config.toml
num_hidden_layers = 15
hidden_size = 448
num_attention_heads = 7
num_key_value_heads = 7
head_dim = 64
intermediate_size = 2688
vocab_size = 8192
hidden_act = "tanh_gelu"
norm = "layernorm"
norm_place = "pre"
norm_eps = 1e-05
positions = "learned"
qk_norm = false
attn_scale = 0.125
bias = "all"
tie_word_embeddings = true
parallel_block = false
init = "normal"
init_std_qkv = 0.0166
init_std_o = 0.00303
init_std_up = 0.0166
init_std_down = 0.00303
optimizer = "adam_atan2"
learning_rate = 0.000776
lr_mult_up = 0.766
beta1 = 0.9
beta2 = 0.95
lr_head = 0.00552
max_grad_norm = 0.5
warmup_steps = 317
schedule = "cos"
final_lr_fraction = 0.0
batch_tokens = 131072
max_seq_len = 1024
doc_mask = true
train_tokens = 906800000
max_steps = 6919
dataset = "wikipedia_en"
Each number is 200 + 40 x the weight over its row's rms, rounded and kept within 0 to 999. Layers, rows and columns count from 0. The size before them is the row's rms in percent of the matrix's.

# down: layer 7 MLP down (transposed), 2688x448, rms 0.0355, rows 1407-1466, columns 392-447
# up: layer 7 MLP up, 2688x448, rms 0.0381, rows 1408-1467, columns 392-447
down1407,084,256,165,212,144,214,232,201,186,129,239,119,198,224,206,173,191,218,209,193,186,176,173,203,236,229,185,113,228,163,178,159,210,234,168,171,150,254,227,210,111,159,227,222,213,234,227,222,268,218,211,173,171,229,179,205,265
up1408,119,191,188,199,215,272,210,216,265,117,203,205,259,268,238,222,176,200,97,289,181,178,180,156,169,135,275,186,116,236,208,180,134,192,185,230,158,146,211,146,161,214,222,129,198,224,142,293,222,187,181,166,213,159,183,214,146
down1408,121,195,152,186,173,153,215,107,169,170,204,172,266,118,184,192,249,283,156,161,185,191,190,214,192,300,142,258,278,207,192,207,147,212,233,237,104,209,238,175,302,175,221,191,158,135,188,161,184,188,214,183,226,136,169,218,184
up1409,116,129,189,175,243,234,246,151,163,262,199,242,225,190,224,142,237,211,180,263,278,234,190,151,214,164,203,175,152,155,157,221,154,146,231,254,205,252,213,206,213,234,264,210,233,253,146,213,227,176,192,198,184,241,230,190,226
down1409,125,268,219,242,239,173,224,266,228,207,229,143,165,200,206,211,126,171,166,201,247,236,206,199,246,205,108,170,232,221,215,97,268,130,255,136,188,196,139,264,160,223,176,224,151,156,246,196,279,213,216,105,186,255,227,163,182
up1410,105,228,239,220,270,210,212,135,221,198,86,233,193,232,168,188,190,194,229,144,216,218,174,169,302,172,258,225,180,204,238,268,125,198,205,227,229,203,194,172,283,194,224,247,171,277,209,182,271,212,204,216,199,215,174,215,191
down1410,102,223,164,176,252,196,168,225,201,280,185,235,256,165,188,138,245,297,117,266,180,201,171,222,219,198,156,207,237,211,179,179,234,154,181,249,231,159,211,233,101,266,139,197,182,171,217,248,231,199,103,253,280,229,236,167,135
up1411,106,155,212,206,197,202,185,189,193,196,202,229,187,141,149,257,132,202,135,118,220,236,221,197,245,199,216,207,206,227,244,163,194,201,188,185,194,148,207,150,262,273,244,248,232,219,275,176,236,236,195,136,182,189,282,210,235
down1411,104,188,238,182,253,151,132,179,168,157,175,161,159,232,188,133,242,232,233,259,128,219,226,152,191,214,158,171,174,171,205,186,91,167,214,160,173,131,248,197,181,244,240,176,186,254,126,192,192,211,163,220,247,198,204,237,126
up1412,104,198,160,220,165,220,125,179,200,225,259,239,236,260,112,135,166,153,156,214,127,219,189,198,234,202,201,150,49,249,164,278,155,201,202,204,169,220,194,181,194,252,190,272,245,270,245,178,205,230,216,256,167,138,221,248,138
down1412,110,189,169,147,249,191,252,161,202,163,144,173,144,198,220,187,183,246,259,151,256,186,137,196,245,224,169,242,186,236,224,133,145,173,210,208,214,229,184,203,170,260,103,167,190,177,213,198,228,221,196,180,214,261,219,189,244
up1413,111,220,252,190,204,227,194,167,213,209,260,213,262,207,199,235,163,209,315,218,239,270,253,154,206,220,220,225,185,283,208,242,241,306,118,227,187,197,194,200,151,152,188,142,169,150,251,153,176,223,207,146,204,61,168,256,172
down1413,122,206,135,140,263,262,269,181,202,211,202,242,170,194,247,206,205,253,224,189,245,208,173,174,235,235,234,185,218,192,170,300,206,188,119,230,253,178,195,248,224,184,204,208,218,203,117,166,180,163,198,266,232,214,246,182,239
up1414,130,178,256,58,261,201,193,140,165,200,183,198,164,248,199,255,238,238,113,149,179,212,198,147,231,204,261,178,231,284,117,231,225,211,184,253,144,191,179,242,249,191,200,279,239,285,240,197,189,199,203,252,186,207,197,286,148
down1414,143,203,202,200,167,223,124,293,193,180,186,198,179,212,199,184,235,243,172,158,187,175,113,231,189,235,230,255,228,181,177,256,238,173,190,292,167,185,148,204,181,115,180,193,195,170,231,185,229,223,199,156,213,300,182,218,196
up1415,092,215,185,217,256,199,232,206,205,219,197,233,172,197,268,187,272,255,151,255,176,204,166,218,230,151,273,170,268,128,186,225,171,214,203,240,206,156,210,251,169,200,191,192,185,218,128,310,249,197,116,202,203,199,228,180,86
down1415,100,195,161,151,152,205,268,264,96,251,167,172,168,203,198,231,188,161,192,205,252,214,229,128,191,205,179,143,125,238,245,162,153,198,222,266,170,178,247,216,238,234,196,213,229,124,235,169,150,211,241,150,176,157,211,222,263
up1416,114,261,141,181,192,130,262,240,239,204,173,249,217,199,273,220,172,176,199,213,141,215,168,232,237,109,176,315,132,173,182,105,223,239,138,174,165,148,167,261,193,175,219,265,153,193,191,186,198,185,184,160,116,172,245,197,222
down1416,121,228,213,288,192,244,237,201,176,128,177,183,222,203,148,246,156,224,226,137,150,166,219,162,179,265,256,229,234,212,138,222,283,134,237,221,112,163,185,168,168,245,254,202,164,175,180,206,208,214,192,208,216,203,246,201,225
up1417,099,121,181,109,192,198,238,199,173,192,85,162,173,231,244,241,140,184,246,145,262,196,238,223,241,136,256,185,226,229,225,243,187,129,218,221,227,139,145,188,249,202,194,264,219,201,225,232,276,245,235,180,138,146,141,195,153
down1417,109,268,172,246,193,198,182,191,178,260,234,231,214,182,141,199,260,208,201,222,168,166,143,140,218,200,157,217,220,228,102,205,211,237,283,183,194,211,283,226,126,193,198,164,241,172,263,175,141,168,168,163,167,241,248,215,161
up1418,123,185,214,116,201,169,275,197,188,216,189,111,257,207,246,212,217,191,190,253,216,192,229,243,195,178,189,237,218,250,241,202,154,184,231,188,264,150,211,150,157,148,249,172,188,224,197,266,228,219,202,218,178,81,216,253,170
down1418,126,155,200,160,171,186,244,182,126,195,236,220,137,166,181,189,219,215,145,233,107,211,163,228,150,174,132,165,200,178,184,166,246,196,212,224,255,215,145,202,141,272,177,214,188,225,232,152,159,152,241,174,225,203,225,185,193
up1419,109,181,263,199,159,139,192,148,153,198,291,206,232,238,230,186,199,186,153,204,181,215,164,153,198,240,157,159,205,280,185,233,201,167,211,225,171,111,113,140,228,187,223,206,230,191,251,250,249,226,231,201,200,161,185,172,281
down1419,105,160,210,210,158,214,240,227,193,195,165,160,243,122,206,203,270,187,225,207,187,216,206,231,154,247,154,237,167,168,186,111,243,235,225,177,218,137,265,197,282,230,204,146,227,213,267,182,173,129,173,151,179,258,186,253,189
up1420,107,204,245,189,204,238,233,228,169,166,207,178,233,280,213,278,181,150,211,160,197,239,152,213,213,112,176,247,214,162,237,180,233,197,155,244,182,194,127,216,163,216,203,208,186,136,183,182,198,177,178,194,178,216,210,206,135
down1420,109,161,217,239,115,212,152,262,200,219,251,96,228,160,235,178,206,191,212,222,217,166,143,215,258,246,227,183,180,224,161,208,156,196,257,176,203,217,291,149,287,223,211,118,206,193,185,188,217,212,210,172,153,250,228,223,272
up1421,117,153,213,275,156,195,194,274,260,162,228,148,236,207,187,232,113,211,134,164,134,212,144,314,167,188,209,217,232,222,214,212,248,199,233,241,209,185,158,188,154,281,217,175,241,215,190,242,203,201,243,280,210,167,237,184,181
down1421,107,198,205,188,130,204,219,189,183,304,297,142,166,239,226,181,244,182,195,189,174,255,203,239,174,239,120,166,245,152,172,123,212,173,261,142,147,181,180,169,186,184,198,230,143,346,170,169,140,218,136,147,216,202,231,173,154
up1422,113,193,207,199,265,213,232,185,204,181,200,231,196,208,174,192,259,170,199,269,283,189,274,261,256,171,214,178,179,190,177,270,150,192,167,151,164,219,251,165,226,194,223,167,97,263,229,170,244,205,185,179,199,235,191,135,225
down1422,116,220,197,231,183,190,159,208,214,221,171,175,179,227,186,188,195,237,170,248,143,190,149,206,173,190,284,195,145,201,177,143,219,111,200,217,155,231,260,203,184,219,104,199,260,248,168,188,148,162,191,186,219,225,179,250,248
up1423,105,211,201,204,165,224,138,171,187,240,211,202,189,174,169,203,152,193,195,187,194,211,74,243,194,272,203,193,213,230,139,250,211,262,256,108,177,195,249,259,235,204,216,219,259,169,241,207,158,235,184,135,100,146,189,260,128
down1423,096,239,156,236,220,263,202,168,239,168,271,217,222,198,192,151,251,221,209,138,222,243,116,208,203,230,131,207,210,164,259,186,145,232,199,168,193,143,186,257,169,245,181,242,247,163,220,219,203,235,230,198,223,147,207,207,222
up1424,101,198,139,156,184,186,239,183,241,205,185,222,199,171,180,235,165,224,211,171,174,224,203,196,145,177,227,200,135,147,222,267,184,224,203,238,193,164,157,189,188,232,174,248,228,168,190,204,208,216,203,168,206,249,222,236,264
down1424,092,202,215,195,221,230,186,236,219,214,170,203,244,212,209,157,220,262,270,260,194,169,231,220,218,159,231,112,184,195,210,161,214,141,240,297,206,168,134,118,242,199,231,203,168,227,207,276,238,157,148,227,217,183,254,236,151
up1425,106,234,194,169,193,195,191,189,243,223,298,152,184,231,218,219,171,167,167,133,257,220,189,175,200,146,243,207,250,179,194,171,209,162,235,255,216,211,220,268,225,178,139,128,123,228,220,217,195,170,184,266,258,209,174,216,198
down1425,088,190,273,189,203,200,177,220,194,189,176,136,222,267,210,225,248,222,178,166,230,169,179,239,174,235,183,240,175,274,171,176,212,221,199,152,157,204,226,206,178,162,177,232,161,180,185,141,223,204,170,174,135,194,181,190,276
up1426,116,288,190,223,158,202,253,120,178,192,226,218,241,214,155,184,191,230,161,215,271,221,199,173,264,168,229,241,148,224,227,182,200,284,210,199,166,189,199,234,245,209,205,175,178,212,275,150,148,183,178,238,149,164,158,167,142
down1426,119,213,229,209,243,133,144,220,204,202,137,284,144,212,273,191,211,215,217,193,249,215,233,194,181,209,205,175,266,248,234,200,192,228,260,152,163,198,162,158,240,166,267,161,220,259,164,194,325,221,222,189,214,205,191,256,188
up1427,038,194,200,185,168,243,205,210,180,281,222,144,228,270,165,204,207,170,222,211,153,167,191,122,237,220,177,325,255,222,197,149,167,242,188,191,140,206,185,145,148,159,157,217,188,152,220,193,150,166,213,181,215,165,208,195,197
down1427,025,190,202,212,220,153,162,175,193,97,222,243,168,131,203,177,101,246,225,214,205,166,212,234,193,183,182,191,171,183,253,254,214,218,237,192,245,231,234,288,186,187,232,153,206,168,272,228,284,262,160,200,184,218,197,147,256
up1428,105,219,191,232,265,263,244,246,232,145,140,261,257,214,206,218,150,241,208,329,137,223,176,113,179,185,186,218,257,236,198,241,227,183,111,236,207,274,182,179,138,249,188,242,190,236,175,272,245,186,167,235,219,207,152,157,177
down1428,112,197,131,192,283,198,203,179,273,253,194,182,173,175,189,180,242,207,148,199,149,215,172,177,177,72,260,156,222,200,289,187,178,249,205,249,277,156,221,226,242,175,179,196,195,236,210,135,176,202,171,245,192,228,199,255,216
up1429,109,202,158,173,194,236,263,180,238,226,196,137,255,138,174,240,192,153,229,224,231,203,190,247,247,168,195,193,177,243,154,172,187,258,204,259,209,185,196,186,215,210,226,131,210,174,205,185,248,222,220,228,151,199,169,240,110
down1429,113,223,213,211,132,244,174,134,172,201,234,234,213,163,176,183,275,124,141,140,98,204,163,161,203,204,201,150,211,121,234,283,213,188,206,204,217,196,266,233,209,253,214,193,168,242,212,216,182,170,183,201,201,157,186,128,211
up1430,077,177,170,168,146,221,129,148,167,195,218,246,188,175,155,186,147,207,122,182,222,194,208,231,157,184,224,168,155,227,139,243,216,223,211,201,140,209,263,176,200,149,271,145,220,224,252,229,219,166,94,240,221,208,227,231,215
down1430,060,179,267,239,163,224,204,193,246,211,138,181,188,216,240,186,249,201,222,271,264,237,256,182,232,88,198,199,309,182,219,221,258,177,192,180,244,249,105,216,176,205,154,238,208,219,174,223,223,211,230,171,189,151,200,115,236
up1431,112,201,217,188,223,180,189,153,170,204,169,189,243,216,156,201,227,247,240,162,232,208,225,263,174,124,256,158,221,165,236,197,204,209,154,182,180,211,123,211,179,218,274,222,290,170,170,229,199,186,162,115,145,171,169,218,247
down1431,118,175,228,241,199,192,160,153,174,172,207,219,208,181,280,192,225,238,132,223,150,193,203,203,211,189,159,199,239,228,216,204,159,152,195,211,167,178,191,162,244,199,271,155,159,253,223,149,169,240,154,200,255,229,155,210,198
up1432,117,251,166,174,220,159,178,144,187,163,232,209,184,173,186,152,128,215,152,202,192,258,232,221,184,208,219,219,226,266,91,204,252,236,209,213,206,157,179,140,213,289,206,226,194,247,217,169,234,211,207,236,118,111,201,223,193
down1432,100,270,214,144,219,232,173,247,206,200,185,197,171,181,209,176,215,178,195,143,178,207,155,173,203,208,102,160,163,178,177,168,229,248,164,184,222,223,164,217,198,189,194,146,225,207,192,182,135,182,188,237,194,275,232,201,156
up1433,071,214,243,133,224,208,133,195,197,223,168,215,214,194,195,191,139,198,314,214,240,198,233,174,249,214,149,221,236,166,186,225,152,223,213,191,152,160,204,165,204,197,202,199,186,214,228,182,165,227,238,222,214,202,181,230,179
down1433,061,154,148,243,150,239,275,194,201,188,193,182,176,195,172,262,275,212,98,135,170,206,160,265,156,161,274,150,167,269,222,172,295,182,213,201,257,213,193,201,207,197,195,209,184,231,234,218,223,200,176,142,153,222,235,238,220
up1434,118,256,188,117,267,214,266,237,259,229,155,198,213,216,199,250,175,218,197,267,283,181,163,170,164,222,251,199,160,271,265,176,271,295,146,246,231,236,145,246,275,180,211,193,246,171,198,245,150,215,171,118,188,149,224,206,107
down1434,127,181,166,239,194,304,268,191,177,206,168,235,219,207,223,264,126,253,178,299,241,215,194,172,206,197,248,224,221,211,217,217,224,247,190,161,190,226,239,191,233,123,221,202,224,245,229,202,213,218,223,167,185,239,196,232,115
up1435,097,258,175,160,237,153,240,194,205,154,229,193,189,181,166,175,192,171,229,220,151,200,228,181,247,155,254,233,244,197,214,191,241,150,168,137,227,213,160,149,186,213,281,194,220,194,178,243,224,212,209,211,207,223,217,171,170
down1435,077,250,158,228,128,204,157,183,201,223,92,284,189,175,216,218,122,122,209,177,184,186,232,178,184,169,237,174,146,221,258,229,154,232,128,214,187,180,153,255,189,280,174,205,254,201,227,190,153,147,249,185,207,170,252,275,198
up1436,108,189,229,229,277,273,249,206,246,156,183,190,215,193,210,193,157,206,169,271,243,188,218,172,206,179,277,180,201,193,244,197,176,184,224,249,280,164,190,160,205,182,243,129,241,121,222,256,158,240,216,227,152,225,182,167,174
down1436,116,205,237,175,193,261,169,215,125,207,227,201,143,133,197,143,216,150,188,153,178,177,217,254,217,201,135,242,206,175,210,192,212,226,146,316,205,216,216,212,156,236,198,212,164,243,215,212,214,139,206,139,218,150,264,137,225
up1437,108,176,174,173,228,193,231,199,196,154,217,204,222,206,284,202,74,199,217,248,152,219,155,271,184,196,244,227,224,254,284,197,211,238,158,136,178,198,99,209,214,177,256,213,232,264,142,241,257,212,216,214,117,191,162,221,102
down1437,116,122,180,212,186,208,168,223,263,182,203,189,198,159,111,212,246,183,244,159,204,287,194,165,162,203,168,187,146,156,171,158,218,161,200,305,179,217,187,117,168,178,172,189,236,99,234,160,231,239,214,150,288,263,226,209,169
up1438,109,167,202,198,315,157,229,185,152,242,207,218,150,140,255,251,125,130,152,181,230,217,178,139,207,209,178,165,228,238,116,245,222,249,156,212,172,252,242,235,204,229,150,189,205,185,192,235,244,201,135,216,179,225,253,165,216
down1438,090,229,198,158,152,204,138,170,263,194,232,165,177,244,282,172,187,198,168,211,160,167,173,151,176,233,167,149,208,262,281,248,268,160,194,216,212,260,241,262,233,201,205,220,243,193,184,208,217,188,199,225,191,209,197,234,184
up1439,096,187,168,249,227,219,141,161,190,175,162,233,196,227,151,190,204,207,163,185,183,227,271,230,281,201,194,205,138,211,212,238,106,280,152,196,154,249,214,190,159,169,212,159,254,273,133,185,177,278,136,161,191,226,257,238,206
down1439,085,165,200,172,204,127,206,272,185,252,200,217,217,131,209,130,242,208,229,284,224,164,237,241,203,127,191,222,168,117,156,139,199,216,280,167,237,254,173,212,157,153,204,171,182,150,215,221,209,227,166,230,212,295,182,166,200
up1440,094,150,195,188,284,210,194,121,171,206,178,246,218,257,173,250,124,172,216,185,150,204,197,175,184,246,288,156,168,196,206,139,215,144,276,187,197,202,127,184,227,178,230,157,212,156,254,179,193,226,147,223,149,118,157,193,209
down1440,092,175,214,123,180,180,217,125,188,177,163,171,262,180,193,188,210,236,199,137,238,270,213,272,257,213,202,137,196,215,234,189,199,242,224,202,174,195,220,201,189,184,177,128,209,159,195,193,158,152,218,234,171,165,173,211,242
up1441,123,253,203,170,243,170,209,131,176,162,257,205,307,149,303,201,179,158,205,223,180,237,168,203,159,217,159,200,185,232,218,188,220,227,212,104,227,178,100,165,243,199,189,227,108,175,212,223,191,289,242,282,207,182,91,236,214
down1441,135,236,271,202,129,210,177,187,227,214,184,234,163,178,212,169,244,138,115,233,147,197,229,230,208,175,151,151,223,222,271,240,170,188,219,185,258,221,214,242,211,87,201,204,292,227,187,174,245,152,196,180,169,182,278,158,258
up1442,103,252,168,168,272,197,214,194,185,133,88,211,208,278,220,265,184,212,111,164,222,203,285,270,239,139,257,235,224,211,257,123,222,252,134,206,111,212,156,226,212,190,199,179,110,181,186,198,167,226,201,165,172,182,124,227,187
down1442,096,197,152,192,148,202,307,154,292,245,197,181,123,296,196,190,219,204,200,294,178,172,214,151,232,299,189,223,157,211,177,210,195,286,193,219,97,165,252,185,184,199,169,193,234,178,179,240,161,183,189,195,180,191,226,202,261
up1443,126,256,234,176,224,236,218,171,171,173,271,190,170,235,193,203,226,204,221,213,229,272,186,148,247,151,254,197,157,220,150,199,201,143,152,208,157,202,196,166,176,213,164,176,183,218,227,259,157,189,222,167,243,213,256,143,167
down1443,152,266,230,186,214,184,197,217,135,217,209,210,188,218,192,160,205,193,175,221,155,134,197,128,191,133,213,190,209,183,230,169,127,165,205,219,224,234,242,275,209,197,252,278,216,160,182,230,233,214,181,217,204,176,193,207,299
up1444,110,164,220,188,205,210,183,202,167,270,186,225,241,144,185,192,150,268,182,141,265,229,233,225,250,215,238,129,157,169,141,178,133,172,223,186,210,243,228,234,227,117,265,203,211,187,232,267,247,194,169,224,165,204,167,226,209
down1444,116,145,255,201,218,229,246,190,206,221,191,204,224,200,163,195,266,149,224,224,200,179,188,201,287,144,166,217,290,236,206,176,213,245,189,223,174,177,115,182,192,226,201,167,158,210,183,274,146,237,158,236,228,230,181,222,146
up1445,071,156,231,189,195,150,189,100,174,171,106,152,144,178,135,269,148,177,240,183,234,273,263,229,201,178,171,192,166,243,231,217,175,223,149,219,94,233,219,214,143,205,201,227,241,209,108,204,224,207,189,232,145,192,187,176,255
down1445,059,196,215,232,180,199,235,256,181,160,220,209,197,220,189,168,195,206,157,190,216,65,197,191,158,196,126,192,219,208,209,104,193,176,214,195,208,223,145,236,224,288,200,190,183,218,271,206,164,227,325,222,201,200,238,245,167
up1446,117,136,240,110,212,218,266,246,200,170,208,180,190,247,203,220,161,218,128,246,190,260,228,232,178,127,195,208,123,256,290,168,203,140,153,174,141,144,117,195,182,165,227,186,194,243,231,252,129,210,232,173,162,118,220,211,196
down1446,125,164,188,219,213,207,201,185,194,188,254,170,297,231,237,228,190,204,264,194,281,111,208,203,212,198,152,178,240,176,230,192,144,269,184,175,205,179,193,171,215,217,175,174,167,168,280,196,171,231,219,122,151,271,132,277,121
up1447,054,209,203,216,195,203,289,237,174,220,213,254,180,235,218,158,128,210,247,260,188,202,244,187,133,270,219,211,135,193,134,169,233,262,267,196,156,204,273,193,251,224,264,155,134,188,190,147,147,211,204,173,188,212,265,164,180
down1447,037,159,161,201,212,145,139,106,223,198,194,135,230,171,255,202,293,186,129,144,251,154,169,181,176,175,233,136,205,263,296,239,271,156,180,211,296,215,125,232,139,191,131,203,241,179,210,219,250,214,186,225,212,173,163,165,232
up1448,082,226,201,186,247,251,190,201,236,194,241,167,192,218,245,174,156,171,123,114,207,212,258,250,221,174,207,130,191,187,219,257,187,215,212,197,211,246,241,266,201,183,228,236,173,217,275,228,221,167,142,233,200,171,172,170,239
down1448,071,191,204,301,196,178,153,205,145,217,166,207,151,245,158,249,171,240,253,207,254,223,221,160,241,222,221,221,201,210,212,181,229,226,174,188,230,212,194,227,158,146,168,183,246,185,191,163,218,176,179,188,228,193,195,224,223
up1449,107,207,180,132,157,215,209,156,227,212,219,210,236,258,218,189,147,206,210,203,190,218,190,178,136,273,114,178,240,207,174,176,196,247,144,241,188,205,226,164,224,244,199,198,176,224,169,163,163,171,249,241,213,287,144,138,209
down1449,119,174,197,217,228,218,184,237,133,164,204,225,185,189,172,201,166,145,247,239,229,163,225,209,228,232,253,216,188,173,211,166,176,180,269,245,281,127,167,243,133,238,194,254,250,195,246,203,175,183,203,211,217,181,266,168,240
up1450,124,263,203,187,205,136,286,228,188,144,209,214,282,242,223,203,93,213,212,212,197,188,179,202,197,175,198,281,147,262,258,174,231,244,166,186,209,160,86,269,216,234,209,183,155,159,250,164,158,173,180,222,213,164,199,193,261
down1450,133,235,208,200,147,199,182,275,176,195,287,150,165,188,226,204,173,208,214,215,272,233,168,250,197,203,255,188,187,233,221,183,179,211,295,205,213,212,247,276,132,181,109,309,106,184,277,169,246,157,187,138,173,183,144,188,205
up1451,116,165,210,228,187,182,127,116,197,230,212,201,243,172,166,164,201,247,238,148,316,228,191,203,225,173,194,173,251,191,201,208,163,311,203,187,189,127,244,203,233,131,213,206,161,208,250,213,273,241,184,229,161,179,175,244,244
down1451,119,211,224,176,120,193,171,130,238,218,202,165,254,247,120,132,172,206,138,183,181,175,180,222,243,188,176,220,132,215,131,143,187,223,138,164,172,218,227,249,185,235,207,285,247,150,178,169,215,225,198,225,149,217,181,200,248
up1452,084,189,211,192,285,141,217,184,170,218,186,251,188,228,243,189,228,213,190,167,249,170,235,269,154,165,264,186,168,240,169,218,230,171,272,236,278,308,141,273,141,171,177,169,174,238,181,175,233,199,205,211,183,167,171,199,239
down1452,066,260,232,158,192,197,162,188,169,155,130,142,195,213,188,265,201,186,192,211,170,147,192,191,291,170,212,222,198,189,149,134,188,150,165,184,188,170,243,118,233,264,159,120,159,161,166,176,193,217,214,271,149,202,243,263,184
up1453,043,153,200,157,257,193,259,159,245,172,191,276,289,175,172,282,218,265,153,245,195,244,161,245,205,272,241,257,167,200,172,195,180,188,264,169,197,203,283,217,135,199,163,223,194,240,204,189,253,188,260,179,142,205,207,191,167
down1453,031,243,193,238,166,199,158,251,146,205,185,169,147,203,205,229,131,199,176,219,181,81,235,210,163,208,126,141,207,147,193,149,178,244,190,241,259,189,209,173,273,169,213,177,191,194,174,197,130,120,188,184,225,220,153,246,215
up1454,125,198,240,233,210,243,200,179,251,228,271,162,200,177,145,131,240,263,195,197,248,220,229,233,211,155,189,202,134,226,208,248,184,190,215,151,219,181,236,157,260,196,263,115,154,302,191,193,244,226,165,207,207,170,168,252,219
down1454,145,202,269,189,239,138,198,224,201,213,169,178,176,304,128,187,269,262,194,228,174,236,169,230,197,182,206,211,177,175,265,232,190,172,225,165,213,250,207,230,132,236,172,173,177,258,197,203,204,222,157,178,158,217,175,232,250
up1455,112,281,179,199,199,124,224,149,212,154,209,211,222,224,247,254,161,153,178,187,153,269,207,143,188,224,229,166,163,280,188,227,210,318,103,245,155,181,200,198,185,301,115,282,176,214,186,153,169,218,183,205,186,210,208,219,192
down1455,124,159,259,181,196,203,164,201,185,289,187,173,145,151,182,164,206,146,192,203,253,206,180,185,260,144,180,228,218,245,188,255,165,151,316,231,215,238,255,135,158,143,182,255,148,159,215,169,299,112,212,223,138,246,158,194,249
up1456,114,266,85,197,267,164,167,197,197,250,182,115,202,180,192,181,158,175,209,176,241,236,160,202,188,197,164,238,247,191,187,184,173,157,227,226,184,209,228,210,247,160,258,160,195,206,212,227,210,279,240,161,105,259,179,201,125
down1456,118,245,146,202,148,177,199,211,238,233,225,190,186,167,144,199,209,124,161,183,174,226,233,190,155,184,163,139,109,148,285,181,275,183,217,122,111,150,254,160,260,276,176,202,209,190,260,160,238,187,197,163,273,126,152,219,106
up1457,104,169,249,173,189,172,152,156,269,159,154,160,166,155,255,203,202,153,155,169,282,212,226,276,233,201,195,215,217,244,181,144,242,211,153,188,186,155,177,180,193,136,172,119,164,181,231,135,201,224,172,233,175,98,154,299,172
down1457,116,101,134,187,155,167,181,224,160,273,220,166,247,218,205,219,219,127,272,225,157,171,205,186,189,210,184,195,120,203,137,176,239,224,218,231,243,245,220,182,226,218,224,199,222,175,250,175,142,198,231,273,185,267,270,197,252
up1458,043,215,239,155,236,223,152,173,193,127,230,133,233,263,92,226,203,213,209,208,113,270,111,239,147,160,227,212,179,203,167,165,281,221,234,183,208,182,93,228,171,214,163,195,216,287,202,218,256,163,226,209,220,194,139,181,235
down1458,032,221,156,214,201,178,270,197,258,247,212,204,188,71,249,192,232,217,222,209,256,144,233,195,291,174,107,202,213,190,211,177,166,204,225,192,175,223,275,170,230,162,253,171,185,129,161,179,139,174,194,182,206,246,258,143,208
up1459,057,216,204,144,166,169,163,208,174,215,298,228,126,213,275,124,187,249,169,149,228,142,195,162,181,227,184,241,191,94,207,269,209,155,116,162,146,259,224,229,119,257,231,170,128,209,203,186,224,245,76,217,272,166,264,209,214
down1459,045,167,189,195,208,173,245,132,240,179,153,188,246,190,178,263,213,202,237,219,221,184,270,216,211,211,228,166,228,244,190,177,238,219,220,247,213,132,115,209,249,172,159,262,215,243,224,244,153,161,275,151,182,262,202,194,232
up1460,087,220,194,213,180,161,259,157,263,252,152,230,230,237,261,160,189,203,280,243,237,254,187,172,175,191,217,151,224,176,228,143,204,250,185,141,276,178,231,178,205,189,249,265,272,216,168,117,125,202,132,184,182,225,206,213,165
down1460,075,227,175,291,210,277,179,319,215,225,246,202,115,212,166,214,221,199,191,172,159,175,207,190,191,203,247,216,182,191,181,236,167,149,258,260,178,224,204,257,251,253,135,228,193,143,206,298,223,220,236,178,221,218,148,185,226
up1461,091,138,164,151,173,232,161,182,279,170,215,200,159,185,146,250,136,181,229,116,188,203,267,135,205,181,217,186,180,225,113,184,187,220,172,208,113,254,173,230,207,252,214,208,196,207,212,198,161,162,270,285,171,192,186,244,210
down1461,078,224,210,207,144,215,131,220,200,195,133,206,167,227,218,268,223,208,176,201,172,186,157,183,192,142,235,285,187,196,191,199,190,236,215,236,257,155,162,163,219,126,173,203,278,148,161,243,180,225,143,205,161,198,197,176,259
up1462,094,220,219,217,271,184,211,206,149,210,119,197,184,224,167,250,165,172,195,191,307,214,170,149,235,192,167,226,177,186,188,114,228,154,223,215,295,214,159,154,260,146,150,254,137,242,167,215,237,177,183,156,224,212,245,212,183
down1462,082,208,164,233,151,136,215,169,200,254,152,177,94,219,230,252,179,167,189,268,134,112,189,165,175,237,216,175,168,211,171,220,216,216,224,282,166,211,267,171,147,266,197,253,215,224,202,190,271,170,213,185,253,212,228,181,250
up1463,115,157,111,93,277,279,215,207,272,172,220,187,247,195,230,215,224,171,235,248,240,214,194,236,191,118,273,200,151,138,174,194,197,137,226,246,276,274,202,133,186,211,223,227,223,179,221,239,194,194,249,258,209,215,186,190,146
down1463,123,245,216,273,175,157,188,138,156,160,247,230,176,176,179,202,172,199,168,198,179,218,209,166,220,150,122,199,190,237,254,208,210,224,185,214,131,142,187,255,136,224,231,199,143,230,188,150,196,242,177,155,141,172,255,250,249
up1464,043,138,219,204,159,183,200,137,235,198,204,205,183,200,145,263,259,91,186,172,221,190,201,146,192,220,159,148,190,234,213,198,197,262,188,213,230,193,154,227,161,148,202,195,176,212,197,191,173,200,171,170,203,216,207,251,277
down1464,026,229,138,199,220,165,213,263,198,163,206,194,215,232,211,165,258,292,194,219,199,151,204,205,156,145,225,227,213,148,200,107,186,176,208,196,144,178,240,220,279,245,208,203,264,168,212,258,182,192,193,223,172,177,177,171,152
up1465,123,240,180,238,233,203,168,144,266,178,229,175,241,225,237,173,199,138,260,250,270,245,300,161,225,235,119,243,194,213,223,152,260,206,213,166,119,173,209,174,218,247,193,239,242,215,167,191,211,238,261,291,190,120,148,199,187
down1465,132,229,141,147,211,201,246,154,196,143,206,262,212,187,171,205,183,191,198,207,174,259,200,148,151,216,179,212,146,205,207,187,128,207,167,222,213,210,195,244,229,139,150,243,224,184,179,158,225,207,249,227,282,143,192,161,239
up1466,114,199,214,157,280,197,256,193,176,150,283,185,185,280,202,238,203,181,197,199,232,205,175,118,215,237,165,250,260,215,165,139,162,267,203,222,225,212,220,242,205,175,181,220,207,155,233,247,183,177,257,242,204,244,298,257,233
down1466,120,185,170,197,175,151,216,116,193,160,196,239,188,143,191,129,158,167,226,218,199,281,186,88,155,220,235,241,221,198,211,239,212,203,236,227,163,171,184,179,247,172,198,216,200,200,139,164,167,245,162,139,109,144,112,225,268
up1467,105,175,187,235,228,223,187,156,204,202,159,219,269,160,219,229,134,221,150,187,189,211,145,197,267,225,233,252,150,279,243,181,219,280,245,223,146,196,123,186,221,189,212,281,214,204,196,250,225,211,163,209,179,134,216,237,204